{
  "n_layer": 9,
  "d_model": 512,
  "n_head": 8,
  "n_kv_head": 8,
  "head_dim": 64,
  "d_mlp": 2048,
  "vocab_size": 41698,
  "activation": "tanh_gelu",
  "norm": "layernorm",
  "norm_place": "pre",
  "norm_eps": 1e-06,
  "positions": "learned",
  "qk_norm": true,
  "attn_scale": 0.125,
  "bias": "all",
  "tie_embeddings": true,
  "parallel_block": false,
  "init": "uniform",
  "init_std_qkv": 0.0182,
  "init_std_o": 0.0,
  "init_std_up": 0.0182,
  "init_std_down": 0.0,
  "optimizer": "muon_variant",
  "lr": 0.0115,
  "beta1": 0.95,
  "weight_decay": 0.006,
  "lr_head": 0.00332,
  "warmup_steps": 0,
  "schedule": "wsd",
  "decay_fraction": 1.0,
  "decay_shape": "linear",
  "final_lr_fraction": 0.1,
  "batch_tokens": 65536,
  "seq_len": 2048,
  "doc_mask": true,
  "train_tokens": 711400000,
  "steps": 10856,
  "dataset": "wikipedia_en"
}
Each number is 128 + 32 x the weight over its row's rms, rounded and kept within 0 to 255. Layers, rows and columns count from 0. Numbers have three digits each. The size before them is the row's rms in percent of the matrix's.

# up: layer 4 MLP up, 2048x512, rms 0.173, rows 726-825, columns 128-191
# down: layer 4 MLP down (transposed), 2048x512, rms 0.0437, rows 726-825, columns 128-191
up726 102:112144118110122100138125120100111158140111076061110126155181082145111144103158136100130092143110135080163172097125091091100128162095067077120177119082132199155142090102156126126136115144103060
down726 109:137139106117168137139080093171116144156170198122093140103067100159106134137099111081123162103106122115124135123098056134176135144115119171178114084129020119052049100175110105082134047136114113
up727 089:109123129136112161138080105091181142128123159119123093069173106114131169152116154116113186151186129163058171157120083097108111074123141119204144154102136128095165155067146125144087120108141150
down727 090:078137145122119147122162135100170116167177072105165123144092138133164158105149103116145073106125163136143174143124165080112105114120125222166069117155126112197122156157139091155139136132076185
up728 107:112116146163116153123080109095147122101090141154200139137109129145118073150121117142152163105113157123110127109151118074186082110155163032180160134123092160119120051145130172134106128157147131
down728 109:124133154132096117129096063108145142096149169044137102120152176097150132144172129151094145116142076097150120094060114127090146213125133131166093141106100025216039089053077141177159123150140095
up729 096:101139082197148208098083135098133128105193110134101137155141143105152101195135141087132161035130138135158116157126143134131126139195103063057086108108130079101102097159167114131124117125096108
down729 097:152048085176154116109163089136051100111200067159132123109144157159156120152136123169121164108125124128145151107179116148115115176114161166134156123182165165081105137161120199150142153108067112
up730 106:081149163137112128095103119133058151143151125163140120142136094117147140184152108160116093209141105177167106131126153124106170154133152136127108105132123138078107146154083113163113124162166160
down730 103:202162171175111117192065089127116150111115136134111144151174127176107103124151142156074159139163034154202135126133139092120132135165166118129110130105128131109101117167141123138115115134137163
up731 099:083117146077115255112094155109102077069143118172140086134070147093089155136181173148072125114141117119108177127157126113140131144144090041164161124120078119127168097107058157110159069109178074
down731 094:122079152091141092111130115127136161113115147082077150151158128156153024082135162114146079181100135137162160113134105162126157139112071164146110143107164077088141104138161143108138143093078071
up732 097:175143145128093117074143166086066134148136033108135123100190104096179115125163125239139167101119146058112093097120121085128098083143154101153053117140146130153151123131145075138080077226151168
down732 097:109092114169141134127099150117125218182157132134155109108145125125102094106109097110188160100140156144151128107153154119120100134113055125111130102216180046107138101098131156096159179040067041
up733 099:133115127125146126086132168115171124157144116111139173131121175161192149070045184157179118180076171162109183143117129182144226159186139088096184139116097179148133140141117092146149108126057088
down733 102:129113166128144157178144109121110071073100107109075149140082114072127139128123080129094138138121074133188184143111165107118128128145102151179164128109121156115165099107102102075134075126117168
up734 100:130080165145187117150141124088194135090163097116079091141091162118115123103116145119076080124166155102068127122147157163087135135105157129173097140118122123099132125170131088162144121072122085
down734 106:163151055134074170197054116125108148149098177131150140123132122103122139125146147082170171113040102095154195125138138121076191127109131177118149130144218107119125159139167084086093158102164143
up735 098:139149122183151115139135073077169103095141106117135152156127166166183127090102108084141120115123154134149127094105127163151139116138114114169196110104086166113096106129118091195154150111089176
down735 097:196187073116122155115123141177144089077110200097182073166145140143128079133160139131146095120118104096135098083138178097112138132173122157136069126151117182119147118115128122141096123117157098
up736 095:124134135104134197139110119105125164126147098098143148099119153172171121071167167118142076163130113128151115133105099165121124123140122145154086163120116190109129094194150112207113109126101225
down736 095:082139187122110069096124095137127054120117155080128150109108105152148168128125133069126113114126155153135154119049162119121097119080117163086076121149169163093123112149123137207131105150152110
up737 105:128141075136129166065125115160091177161135094092143141149146104161078138151101132101099089122122115139085095103142164115088132140126184135116120091123081210167118154194105144131097103122100115
down737 110:090146125084041097118143094054101054123113164103149110177161163152180180102097123073088151125188106096117179139107064129148137090105081144111149138161125134124128160115141181142180160179151098
up738 099:099136137120085102062154127101097144109167145080064126183112118140138053124169042172167161096090091119126125115080103187138133109163118089120135181128156112093135183063135135106154163136165146
down738 092:155137094173135140125093134148139122152124128168191067131175123147182159107066105075093034179146190169134155203085185090138112143140093147186150125163091116071123106091109108181093171133160166
up739 101:151130111221165173139125117118150151133129170130080112199126123120107145091185124152138113121137154050200142149113087133149124139170167173113154134150158118128142128224092123144107135154113174
down739 101:132142084093117119130090151094109117114122109218150090131127204137123084106132151088105110129103195133151111121095109089155094162078096107095102149147177159102170040130207078152105103129145129
up740 101:073122125140066152145116165135110142133141142073118155165128161148146157163156130175073084126103146122107108128096128141112051098178155159069158119149079148149146133182121135177104150092161112
down740 100:158144118156115072120116100140116149157090140128144130113157098197106128174127112109105146168190137133096144140138123125091136156133099072109129132114149100120105119109121107177142092085155134
up741 100:138136105133156094127115120158107131060141110094202169144179140145095097130141126148139096180171120112169161093081136131180208123174127088107124118121153164141113147111169103082092089133108141
down741 094:131079132100126135145084144086113111090204187153183122162113098134103124137106138120111098136174141053148112171176123116143110090119155125149065086100123092122124116132113135123171095091172083
up742 098:111107121117133182148138135123071177131124109120155097115176088071108134135157102079050092104175109136147117101165062064120170108086112112131098151165139153151155142136142107161149127050098145
down742 103:168141129150107151127092143139130079144121222137121131142076142120185149123116160147147100124119124104083116107096106149186119148105149142165051191153157077139126164153138110136139153117124113
up743 103:127102116104173131132112115128212152141136148110151140105128102118128128147150065111132066113171168160113129128117134121128105095140160077078149136119132115134119116134151148145105145126156130
down743 103:163129124114152171140120118178079109134111098154172122086093097187096109168163110118182106136084127164147168143165120099130118100136099138103130148072127145175164118129152119120144117111131165
up744 106:140111051159117141159143111089153123122131138180147143077108103119162101145100123089135067178198115121058124089155148064119108136147116144086155100155112134100179127148198176095117123163101136
down744 108:098109093138170085122174128080137134089110133138105165084123111124144117140076117121116126125110084124076101105081160009158118115119120221101188136134128094049117116139121141105121111103119115
up745 100:151116165114105124116103119085074120133096108113127133146139161080120113135099149091094112118155155079158076095118121111143126087169130080080169099199101101093142140094154116128157070175138139
down745 105:116098130107145141154152132118107126146122125100175070111090100107123107135118090145137114146145166149121096092148161079132165045174195137118152150166123109140112087117151084128170110201117165
up746 097:069103106153096163081110078140131153125131055135116053140071080080117103160098158174109095148178108162152168151057125138139168009142139079194162116157183126138172149119126137122109132099122156
down746 094:131122126152092158171113106144128143136079151066147101097165143129176142081176127114100155173116144154141100135065120110072129102151078097145134129169104119143128127158119224115190080079118074
up747 102:115149125151173100133069122122140105097118146126125141140124120141122182180097140217146129094179132118080145103169147116096153097172108196179157166124150103099140130159179135140042137107111149
down747 099:139091123195033117136160127139111168221162138170078142086123113129104153094094085134121186125117096118096121173104177139122136190126057100127135178208090128108118104126071127105124099174070130
up748 097:195182149146194064117094101115119130135146116147107150088116114110107122147171118114188101085119073110106131092153079096181120113106140085045074146109111112079169107110134164152129121178106113
down748 091:152085120153107092150075135057116144117118185128142122120120127160105091108153166134083114177070119113186093166079142140100069151120139097159136091127169160169129156162149148154154085134148134
up749 093:144155115120107118168135116158175075086141096076106102155154128143173095104158081089108144143155151124186110049135159114103124119079107066129126104133086103097194138118132127146085134119128110
down749 094:119168122102143147142093113111088084129094167126075110164127196114101201120161119117117115129090151162081118112156150137133137159094099115130110145123091077125100167101165135178082091114140089
up750 099:179114137163052100100140093159196195166107155143082174122099130096180118153167151157136088116160144141128092153141136102126100047104166142209120117148084140107128133150160151173065126122116153
down750 094:067122133184105159066115121096078180164123131176136132113113100137130086144103150147203180144146118126096103134092148126144143143162112163092137125179111132112123104152148164169097112151191096
up751 097:125120131113183163102118176143161108133113159129153122161106062146154132102138113150199101118160078123076140097104189117164116120156142150126126174038125086078134139195152113130125149135107159
down751 095:169145134152178154122141082130128165130171135146071121129127056164080109104136136158207123149124166108131088096139182117142179106129147131127093114163143137187093107097165102127133141150056111
up752 102:163084153058156109127107147123115113103143119094092079130177189161163214113176196109115178106105137077152164121073083180137133076152065108139102170122098141083124160142143140128150103176166161
down752 105:085092126062112093088139107128126122113124150170108136192153124112099093196131104186112100155119159079140169082121110113130141105094079148114121137124086155059136193069122171124114138092159045
up753 091:166152113140167110162129100161174142123176150140099089090140117128139154124131166149102111176087141092150150045075145162125099132106117034175167107147107128103174134148150166106129121137114150
down753 092:109108163132121119087079175109140127149086118178099125147149152143179125133141146104121154099125131135190161125163174103136167136138057160153142114094099108110119132143181111202128198109142161
up754 087:165138156170136120030113137160090123123143141135157119102177153145104078078144194123143112128167228084088136040118167178175118101165126185075136080154089148135200145115134138099114121125089106
down754 092:093132137133127104172126116124121134084138140109181121182143045121138143112124174114089180217110159188148111216107120145122177134125141090182158139118165061070138178106127096170122085145112083
up755 095:111094139140194127105144164083099111138144147078108079135169132112083136174104119103137128139112128153125154112091088101180094082117124118086106144131066125107136093146144170109179136144127168
down755 093:126175129106071127137137109128138080145108104127074078156101105171145116204105121121126128057081116183099131158181146129171100127099141075109123067054114091087101099118174112145085140087179080
up756 101:105123130167103132156117085156151120107112155138155154127192141086130121185103131176158172183116107150100105186170125171074103169082117076114120153133113135110123032110128148169071116161096092
down756 098:179135156121122126141190129148101146062144149094072154144125075151147153130162118139151090140133124149148132186122149174082139091138173107216100033126148142111065164217114152155189176083095112
up757 098:105113091145070174167109180133159148130043179169123080145074075096121150076121156171154139165170116115070115099155165149073091112151178065129097091120128158112065180111158136123157116061109166
down757 092:117158143094162132103190086118126155145151088062144207160143129114111171212095100180175076135166089113134169139084114167130092104151097085070151111145113070103135126112083068123183112130098171
up758 104:119094151118144159071157112164119120095138098105171114109092129119099171133154180116093189123145113152134147180167188139116123088038198138124108136100127158133105142162128081113172165180122084
down758 104:206126117093160141125143106132161172169089143122079078128106083125139150113163123075073123127145070182137105167151160149070155146088093197145092077118185123116120126192128123174118110084133143
up759 097:152102160117179118098110118132194105113120155073068094125113104090124077154068092110122123143142135145156128085115124094104115108090075128135204138106134118067147108149123064159185118150161136
down759 094:177102143162112117194139088087093116177120131218092113135117147162092114120114114091121119139130061129101143100108101153179147104154096120103102163116057106104159156160105146122105089119110103
up760 097:159150160147117165165089101124058122092190125171096086117083162207188115078088138188082131156119134139104115196096124102118148136098170095127108095113148129092144151129131152205162136128121065
down760 098:109108109156112164166100106138157116087164177127132125082150184068127136151148130156126174106172143110136108129117138079198080120160124135127150188095149102078120111121164132063145135065149161
up761 096:135216111127170067129079122099109141116162117093147134087152103110145132122138083149180113139087111210137139106133154157106122156139113127125095198120116133142085125150137136147074127152149137
down761 101:150106105137089144098123099094069115127143174138159167096102161155086087093102108116159100114113113121103180098106050103163126115138152146119132099179129206068081107119118201085111127097132099
up762 098:146102100205068154174113136176087180091166194147115155125126129158125108119081138176131098174179119104092098151184138112120096179110099079143136095137132148147091125093077120164077130147106058
down762 099:105108068126110129151146147079087075134098098112162189142158119065075159205161088133087133109197149159105130147100103089136111132141149169138145167131093118084097106125160105123098132169113153
up763 102:126177156171076100108191085173172118107160087145084134119101142111142135146183087106115163133115125075132148130102165106095120106150149066123174112136099088070143089100148093146079137057112128
down763 105:131104166170093117122125116147067201117096172098107101133093117090066115104128185128149169215111116140147130154118082131160172135084069106141147121065062156136129142107058157187169117127123106
up764 095:138117100112101124176142127151180135106165168136125182153162134096071157142138062101174130230072096116167069078139122123091183116126079120158119192131134153117110122117159157135186121151054171
down764 094:144164156188148136112178110085167074143130099144120159123100080167199072142127170101113118070120094138122111198099097141153117196124132096174171119167137103139178120097168119163099143144214099
up765 102:072105132116136107108110141082058156123124110147122165151121149164120103107118106163175172087110072127095149161103174119102122055115200124139146134164115120111102122125156099184119157105106114
down765 100:138144066152174139111113142132167119134077165124168167135132118104064109142131118161167082131204173189094124075149161167147164055120127153131079118102158192128125074131149089119124146097131096
up766 107:141174105130121132183099169136145156096168168055154092075145101127113061123098097068108084148116104165134152143147116092124141091085129187152108131060174135109117121193157132168113169122169177
down766 108:136146163155136123057128113155164128112167138139146135182140099085121080134097063069136182150133153111133126134156163207148168128106177158106155145099126145115177130115134139161081138092117098
up767 092:083161158092161074141083145131158154142152101168130118138124111105193127090117102151134141202154121158125201084155140115133096112143106163107145145116071169139123123087133156137103096112097178
down767 090:138155151119139165159128068076116111033153160093117115116178132094123147095164181150113104069141177146115169143153090164158129091102106139111106077122135139194148153114115116133140125115080098
up768 098:093134186061117139100090168109112149147068108171110113070113118067146148138114086127137137149128132098152160146121221119178125117090143122117156110146096095135136151163119145125145130227108146
down768 100:057082165097167140095126105112144177117127088123083092138157062094163134106117164100139101174069134126156135129156151168141146190165122134120139115071103054066091111107139115202169102135119091
up769 116:182137113185101133101150126153157153109156117107112148151169149075151088115119167141188141178163166085157118134108143148126135182132146095120137106229135118192086113174150129102078084103115156
down769 112:081131086111148103171157149142112050105136134155143181108116206150149069092112154185083189127137116045161141169066101190184125160066124139128094119110068106140071165133134095078164100138147110
up770 098:160138096133147111116129195110172159157135167156162189098162152082149181154076126077123099116133182174128106084093101145104119108132108135099101148152132114171104106102107202124121074192131133
down770 092:153110106100131134126161125071178132184161125152103039142151116049103171155208139139129168096094036178154114117155137123131151137112160151059082140154084151112124095168148122158095134159127132
up771 099:072174091102145179074177110146096137160104072107126127061122112164096124115107135167133111107134122128136122111130171157170123085138100162185135156172128121142147060141166080076115155099144169
down771 110:142146119138192152174167125117105159167082137146097117143122066137084093226123053136102103053125182124075139109145143096128082118098106136144192175119127094161193080119100118150198163138081116
up772 084:150186128128083141057154070153154150099101104104090148123184125104131093148167149132184100120160182115183140083125185115136105142070097137120185110109127172102190126148120114167166079145128125
down772 092:058068108167152095135084180126076130109163156155177120172043148136147129108082155094115131098058092143095127152138074128082147119155152074182157102121108080132097155119147145119138124119126074
up773 103:191112160213095105123121150136172112124142145152116117087145157117149167100115111130044159092108085162090146125146154136084114187124085153125110138119126128119149196102159138160144135127118139
down773 111:115155106116111123067062102130123136144150124108136147109037120092199076114082162176095067084121124181144100074047147139157134144120079129094081143136149081143086115152162131127128104163168107
up774 098:096149152114167141161117109174189102145121115128147084112129151162196097099109136192101164159093107147134085172129169131141108166107071099125132165146156123138127078159130106099166129114062066
down774 100:123129113109147152129116137086088106120099113152128085158149118149113112094105093094153139130163168126123075150109127075121078132101043168082085156152151096073048111149164123099099109134068137
up775 098:155153128194096132157142145099193140104114090128133116112142169189134070127161099136090127147186113107165120113101058096176128097120133167117182144114075086116126170144090129148111125130156162
down775 095:071083105140165104087206133133138064174128131096186120068110091180104099106107120111117072141096085162156145155096101177130085173115111144136106177088111154148143121135174145082096166118080069
up776 100:132152111112188133118134179124177166097111128117123068106126143122114131166108098124172104136029133171069145134142131133128124176146075056112160082128140133157135111138148139087156088152055106
down776 099:115149096069152197146125150099111125117099142127163132120139073166085134118066149134104198139116110152148097120182151079152134124133097119158124120167197129080143170104098127101132097170079153
up777 092:105097101141098146167121109148088154123071151117168134168089113201167117158180173161112146221153198138150184145145104103105178147118105126121112098122121168124096137137075141070139165157111178
down777 092:141207134105143120125161104136166142131160109102163129134124152081132057127147135112094098069149081158101138145062154096095109104144143136073139165101111151039130144086127121141100121146106104
up778 103:091110138160135077200130157100139128122164127055068152162085109102144085176163130126142097147125112184133115126077063162118145137141080149152116126152125132104139101132088111187085126170098093
down778 101:149099110093120155144146114094113128089088180162082136085144150178134125120061151130105102090103182086155121090118145120068101099083139109133138154115086088091139109163081114141150106104121141
up779 100:145110094104102100109098129069110152106138175112126186162110096133139080179158135110145087124141111098152154143118098136117128138133175122085086156120124137125145114120162089155134130161084100
down779 106:156099112156114089132177098142120122154117069097116095161121135061116173104090149119074126175137116106115189109111187153166102049102142095074147164155106140108174152103078148069102065123120181
up780 109:121117132123105138096148163130106110122105148094148136120112093064124139182115131029132167066143101171145127120071149156124100153091116163135098080114122138084104124146143159107126106122189160
down780 113:118180183121131124113134107040145132108156112086091139139140137118138124124120089103096140097164103181090096122120123181136172120120164148101193157200116156128163110148107159101095140119142158
up781 103:105198169125137116115109116123109135083043106186071130175106145154177086119174134106125154105111157114148189123197165087103087100153165112122128166158198150113106169153098090141127128109152119
down781 103:121060128153119081121119146161123079139095109131148157114158152062095163124083134088119124121173087120093122108119138101112134160166173182152103150116130101163133084187155149075168154135141135
up782 099:097120109140174140129138127167100181125121127078231146139145111089105078102105166145182154079125170108146111118121140139123124156103121057117113141100098140076097105174137118136111154117085106
down782 093:120140154167132124102101145181140068176133122104162106114126213121074087134150104098183141101126106090095086108125130159141195108135120179136099186102179093148114126149156154155114136072135130
up783 106:139131097100167136103128145127127165113185100114140137124095097119169107054167127093157116169134118042200197095083108125108050165092114110116148142100108091153150136137104126136164094128173187
down783 103:122190151133152150150139157093190082068142132068180140148115121169085142142190172141114122153093102097103114153126071141200129097088117105149132190111117123142116099138109103075156148183172086
up784 101:142113128161159070136155106125130118136159166104089083171114185155146064086133132091159109131163147160094150120103141104156132130124153094196129194142136107145174160167150177037204148176099130
down784 106:152103123068115189095161127110143109046107136090131127178165165081105116126118101134117138170174048131145145136124164154132123173085143146126131119129160112120148150079147113116148198143129161
up785 113:173152174138133138146118104103128107099141157096152116135190121117127116067070141128120126147121140151161134174140149117104189103084182102071136141158170171086142092082130120128127114179087115
down785 104:142171135127170121106045156102125155174171123098147136079097126144149122155163127066179114078118160099148135119133106130103159121120147103165134134186159138131113168167107068078148126051144000
up786 103:135093135092120139115133151141111169087128137153093143205202179083106092100089137148159115096084156173120037082147113181173106173127119160125175125132089091129192121170082101111122150126185101
down786 099:093082128132072116092116079151134176140124147160172132073157112126157132114116117132127106139146132075164136170124178118129192095141101166132156111125126136109126190091133165120126106148112130
up787 084:178137121155108206137131175145117114123194096148139119093155109086150152144103121187213172086166138063138119094151176148137109149187110089060093098191120135096163126158150112100143170181157174
down787 086:118143081096180151161131137102128097144145092127095127097043104112120105153088098138104158111148110155077080146147147158158166146129185135075125165089173135128150108172180153189144112152083169
up788 111:151116151124111162130135183160075164080116087151136175129174168128168082131157134095156128137139128177102154167121142088156102148132142133130126116097060098147122139087126076091161129106130128
down788 112:128132155129098109128124138093108099154103107128127146136167104173080114182136150113124122088127140159152116144081136125036121136132189129169147097170122155147104123153174084190162141161122171
up789 105:158088158182141095100175164137128183138120129097098097132117106125136117077230118151158121102152130158201118140158087095131158107086058131149157170132135154084122119088123106174086115115121102
down789 104:120058076169157053149081136101129121154215135060074112094147118100158120158086120109119107145134127141112127110091153116143127175145076170133147109132160101161057129120122135148153155153163197
up790 095:151145054150118162149140143155093152173145178115158155141155130164163157100133174164143091106153146138171114107155104097110087128114192139144148120165098112165157105107065121120191120122116187
down790 094:119188082139069152136090058173087087114132117147173147119122083084157132099096155110106143126101150167076171104154126156136105150063114126126084142141087167170161128094104131123162100025162153
up791 099:149145123096073170140144182119212157098103164153146121023159132081111171146157113122201133126127131125151139118114115148157144147103123159129074177087135161143121136128145173065124103082121154
down791 101:112162090145129138152107164139174079136141132147183146146138116171182074109127077148084166098103102088120159132122113084105221123143198140129128135153121131131097115124163104086114133079164090
up792 105:215128142093118116123121096210230132098174117108144078091156147138136135160136136101084126146117113151138139135092144181160141092089103148168094086063132149126149162095153107088113113095152152
down792 106:141183111190176112154151140167178101139122119128181162079121129137137148157153157189139111140100142054160135109119118079094115075124150099129096102111119152155132108068136163127128102109078134
up793 098:175126162128193132078067102060118121104115180067149109101114110152157136104099129115127153151155085180050184100148090133103099128129162096114172155107082095159084127156149084142096086165158135
down793 102:175170082107151132121117075144102164072174130107168095129132114158139130169125087099112144115110129088100141096160073117152111111013181151077121134138179102143129079075115191154137148077165094
up794 099:120143092144107122158138149125069086104211125134156124160096111165125102117128169142137137080171173172117107123112090124162115100120112107167122114124136153112066103107126159102153124059095128
down794 102:053098128135115117146160132106095137138130074094073130136127118130116143127034137090179127122080116117136117180130102166142151114157105168105114142121164106162110109109120140147126136112145078
up795 097:101133131114158065089135097081073106093115139119141046107125116134119128091132103142134170123134148129084158109183185115137075107167154079060131122186113102082147192124106129105110131133112103
down795 100:123096036110087067107106106186137093157175135159125138088073113105141127094145124085153133131192167181070154183138194141114104136186168137144138107178143092127105173161137116114176143144095151
up796 100:150147217158125085123070167150123158124084102094151170117118124110113121167132132087117104158148138087170103138128152134114115134188111138131162077133147117178077162182191143128183078117124119
down796 098:098078117160128153168151146143100087166197092087072156175131103161064140117122155080153117127107149132081083166142095165154157078185175111137106155122153134167107175201078181109132142109136146
up797 094:149134160146167117120122099091175156148151050121136141092106132157119082134150140121081106138138161164115083146078115124131083120183164134111108108149088137071126091151175113106171091217106116
down797 088:116109098135180219083111112146116116141125125110167086190143170161194096158131115065136095079155075044112161100096131117133165116142167173136155154134115152131108141126053107145118144158141149
up798 103:114140172207214133144150131093138104112188110141029123069150143086073128148139080137185120133149114160141086118181108103124180111208132163123103102122176092209170118129063074070127138108130166
down798 100:180109168092137139121104155094105146153105109133089160123132147144167076063188144134098119170173175140108168075142138137103139185065161137136106097171106138208143141152143107168156099101146131
up799 095:094166144122105130105099113132188141119047157169133122166087131113143159047193164106145132127123082125123149122097135172156115135131140189077153088067119114121141148126182090127092135138128168
down799 098:193101119126148115144162073137117171082127161142111183047151137133127166101177117110186087192160149133137135120177211133086154139118109129123083114140118148157140079141161150105118173124085137
up800 101:141139141132086138098172156125186113154137145103107111126119117145141109163141170166152146163069105179137130175105150169171143137142147131148124102068132157125155146124096139126202147127107149
down800 099:114172149162123121073173131060115134128214098088122144110128148112157125110135094120083172145095089156172207120126100160173164076172115074102130138111122123135179107103146175112197176126137093
up801 092:156143117095122125160143147107170108155108046109185118146089097152132073122089013103138155154145126142171117107167144129122111123100099162139085213068113140127070115142109134122115103104166160
down801 091:159155106162134139066147148101123131122140133130208170048154147128105128128162149168144086073092131118111088123148142106119119153160139107167187171181156141138128167124153159109148155070139133
up802 103:187091082116159190095125124131092074123145182106103095111180132129161095128129138088107171149109142092164133136210142164076141132072115095188168087153133155159140148121143106146073093104110123
down802 101:108149139172147188169184118121141180176114146170093163140085123121152108141171125185144127128171181124137131073161130114141163072145056151112185121123098087115120109116111117111179183078195121
up803 103:123135133142040164131032081112138086106115140113150115060080215124166180110169143094190073096154134116108089121155129104103110111099155181120104142133081137126116154136080179128092187159086078
down803 110:119094120182100077128187122210102125141162081157159157099155120151148119153144120125139146157141178147115076150149129164107149146094032192161189148062164057133073077139164077092160098068094137
up804 097:142184141093115139214161130102129068113171155117107141082132123136065137095125134114121133022120102089100074161065093126128103134075106125121132162124106097176145069088157136098129143103107094
down804 104:084089130093125073133082180164160125158094148126158110133136160134139117103109083115098173069131057108089109156114115165119166095140107118153111162137131151093088105201154101141196107121113131
up805 118:116185172157141096141136098125179179128117167093182146104118114128104175086154108126131072150161195143112161163072154144124098076149132129089086165103121111098121096148139082233103116125101188
down805 123:152150148153080118147120104112143138158110094155132159107117075118095090134101102128092159080043115107158116139149157116176104138136127085149136133145130157113168114093131151143141028099128116
up806 107:111149113162137082129118166101134134104099117136136171146181109095106120130064151160145128171152158166077119072141193077113104140179108178180139093127128146111097117134099222104127121142129117
down806 098:152120157139168140164089149157164154136127136093119038100137103108107115097141198134116136138104114128133147151126155098149139177176122136093167202132145151147097076111101154093144105113094069
up807 105:148167126184121092172139142120140096093105117123111102115126136128081169185124111098141124148130138096078126136132029142160164131166154118064100168116153122157173123136111194109110091079067104
down807 115:131092098135102087167053114149121104119149060185163149078144104165132159128155187154109104073130127123050122105080112168099137169160148172093122149194157102116078155102096147158099157164112137
up808 097:083137221131123149151180132118127151117057160133089114137033100167141163144133082075119073126159152099113178123171183093089140086065077108140143138100153186155107151163125123168191140151112119
down808 091:171116063093106125170125117143130081076094083142130103159203147126112178164191094097139094159145148123140119155152131187082150119114085096167111173107133120078180156174091125107146149133127234
up809 113:098163165106130135167115150083194139157100112104169095074170098176159160130086114166121084116114129150134095106096176120170101175134120115124150125100187133102176120173123172155125123138116137
down809 115:098139106063087108153096176112106146113128180158135101174094123142113170121094162119082101091157145085166099090157123157134094139035115157121115095113163077151111143182143155174102125119109129
up810 099:104131116131073161209106111148098124074123140158087119160133109146098071070097146165166128031204134129103141112106141135163183123139107125114116129130135101140120105135158190075130113084126140
down810 090:118120116124145112164106153109157117136126125108090161128110093088132179107179158152098127092111134162129128177146106130154092106161116145195173124141140115137167136121145090134164130101148148
up811 095:117131166160114160137161088158178100137110111135134132143126169113076081131158122131072119174161141170124137133106163127096107125109139095138150149103100148201170183139087149152111158084154104
down811 096:154155151148119133117181086125137081194089082137110121126114135117073109109117169081134131126149161104179111119127088070184129134095053180150097159123090218124161115112103138121060114116171076
up812 103:134119100168110150101095125099106125105103109111242149094144137117149144069118106121107115060196113080196128171054195130095164150141115122108157112126116155105165143187110119132073241098140128
down812 103:158149160146094126096153138105073110123117155103159164104116135123156176076124104105112155113195130096126145143139137159169130063112134106123158060141089073120076123046114099169071208120135113
up813 099:152161124160092141116143103125141125108150117116131149088152144063179084114237108151161082124114129144119120150117106188082099140099135122121118164135091119125177201124253183056109128168153038
down813 101:109143170139119123164078067132091115143137078169131140122101130196146143113144139094078120129150051122095067118127176152179121139150183137126145150164166108110100097151128107148188100126148039
up814 090:148153138206056155224153097051131102119115102132106154067176133110092167184114124136086114225148106118081124117111145139143141138147157081122114175107109151175144127083137166090090140141127163
down814 084:152135121068125105081087149159157147124153123175136160158153113160191127111189104087127164141138050133122133097134111160166140119082144145103125122091196075094122153138092097173186112099139109
up815 095:047159086125114125122071149116065137194084128132168137172091146094100147099124163141161102099141085138077153142091140096075088064114167140181097100113125107114147118125111096136184155091107122
down815 091:143161136163180084186158079115084155120174142139160121153187143161141163127124152132090120129121179127081153095189098152112102129084105104111153102135124124100126123111153087131141104058116122
up816 093:178172128113166099140126082129185087133112092122106121109140123109053105183145166157131091137171126103058129109131091172108132038143093071086086113073141164176146102175109084107087062092075099
down816 092:058111152187133177152144108162097119090100078152176160123140090146085143185074074134160123088142072154109124129172135126093160138177063127164126157080089154136150136073149160151133083149154116
up817 097:173157154130176140114084159109091139137080099125101078119091152114127121146146131196114125201153196053137159159105127133130098135173120083135127150100141138103108177130094149132123106171153108
down817 094:085178132057175174137146108104140097112102139134142090162132180148127133106134126106120194143178129122137091122171118113088148113171120123130147096125151095122134105109077112179120170147078105
up818 106:138182130133143115100135173083155111131113196166135163186058180165087110138114154074114089088119107108160131133082137138152145134117071151202127125161081131098103146177137154134118167119109075
down818 106:139153131159099121091117182103083141170150134155192157129091129166120115113145074167125092110150114160149130159010187124167142128151152084107119087192129123173156176125176127078103139148116057
up819 109:086082160148049073098182153062156131172106122084141148069161134056138162157149124084121078138142173082159092041124113122166089102155117154123205112118117083102137170191165089211127209100087150
down819 108:187148123144082120116102126107126152153109200124146081122143157143082144107141114090127110099126107134143119109084150129128091117056160165107090107076131170223180169178088097187081119125128145
up820 098:187130080132148150182124114151178152129101120131096094132103169128135138179161120154131084140154100161150097134167110179169195147180059112157131199130109160107090110134130123161136168127049106
down820 093:173113114180133142152090114175194112098085152116192096117109161130177179081153177133111080163121179151165175117104146126101046073148087136164099111140096128177142131118081117118188104120072081
up821 098:131203174125168149158152167065102137136123144128109155087106098175097098150153113086098105187145122146102128103074190124079133155102164178158145098103099155183098132146175115105037104140107086
down821 098:173168132101146151084070129160133066156123086160123122154128156099091136153143152140137190140112102102099109148146161142121126074117071124167124136154094103142138102122140096098090125155103167
up822 106:143165118105074124115126158127160154104124101111119103200103089070204170161091145133163158159128171086083164075109129168146132159099090113151139090148187114131107170133128125116151128042100145
down822 108:125192154155100129128138172138097113198154134169142097158133155172052090105154141150175111150155098124106170173136065116138153137168146117111162173124088037187141142101110165098097144101181116
up823 095:110099174150093116130097102116131118151091164191183210136178152090172094146093194133112128120143164132066091141146180155168113167148124167163113147098105138093156143109111126151101187134117121
down823 092:096161123090094113079113172157148162164153155152172148175117140105129125090081140096189132153112134136154233051082084148140143101110156134110132185169175117082114124175124121140146082136132127
up824 095:128077096191128106105143180145135178068088149120131057180098130086094145124092116129166096123165130077116148120117115144095148116171196163091104126100147133134150131091101129157140123147128121
down824 091:106107119158105128130106152149173116173143143086159115118128145090085123131135144139136110117074087080122128114160153201190112083107177164153106163124141116137183114125084137143178118139186096
up825 097:142117153125088105140163124140117185136108176158113145143101130135111083121124034119170141173133092126108155112154126066117137101117191181069173139151139090103111134150174215104107115144097111
down825 096:157125167121164097148079117142186121135138052076132133117123149091157156103120157147137173122098152111103150168085148103094106147191119143105141165122109129122094126128103146153133106104157135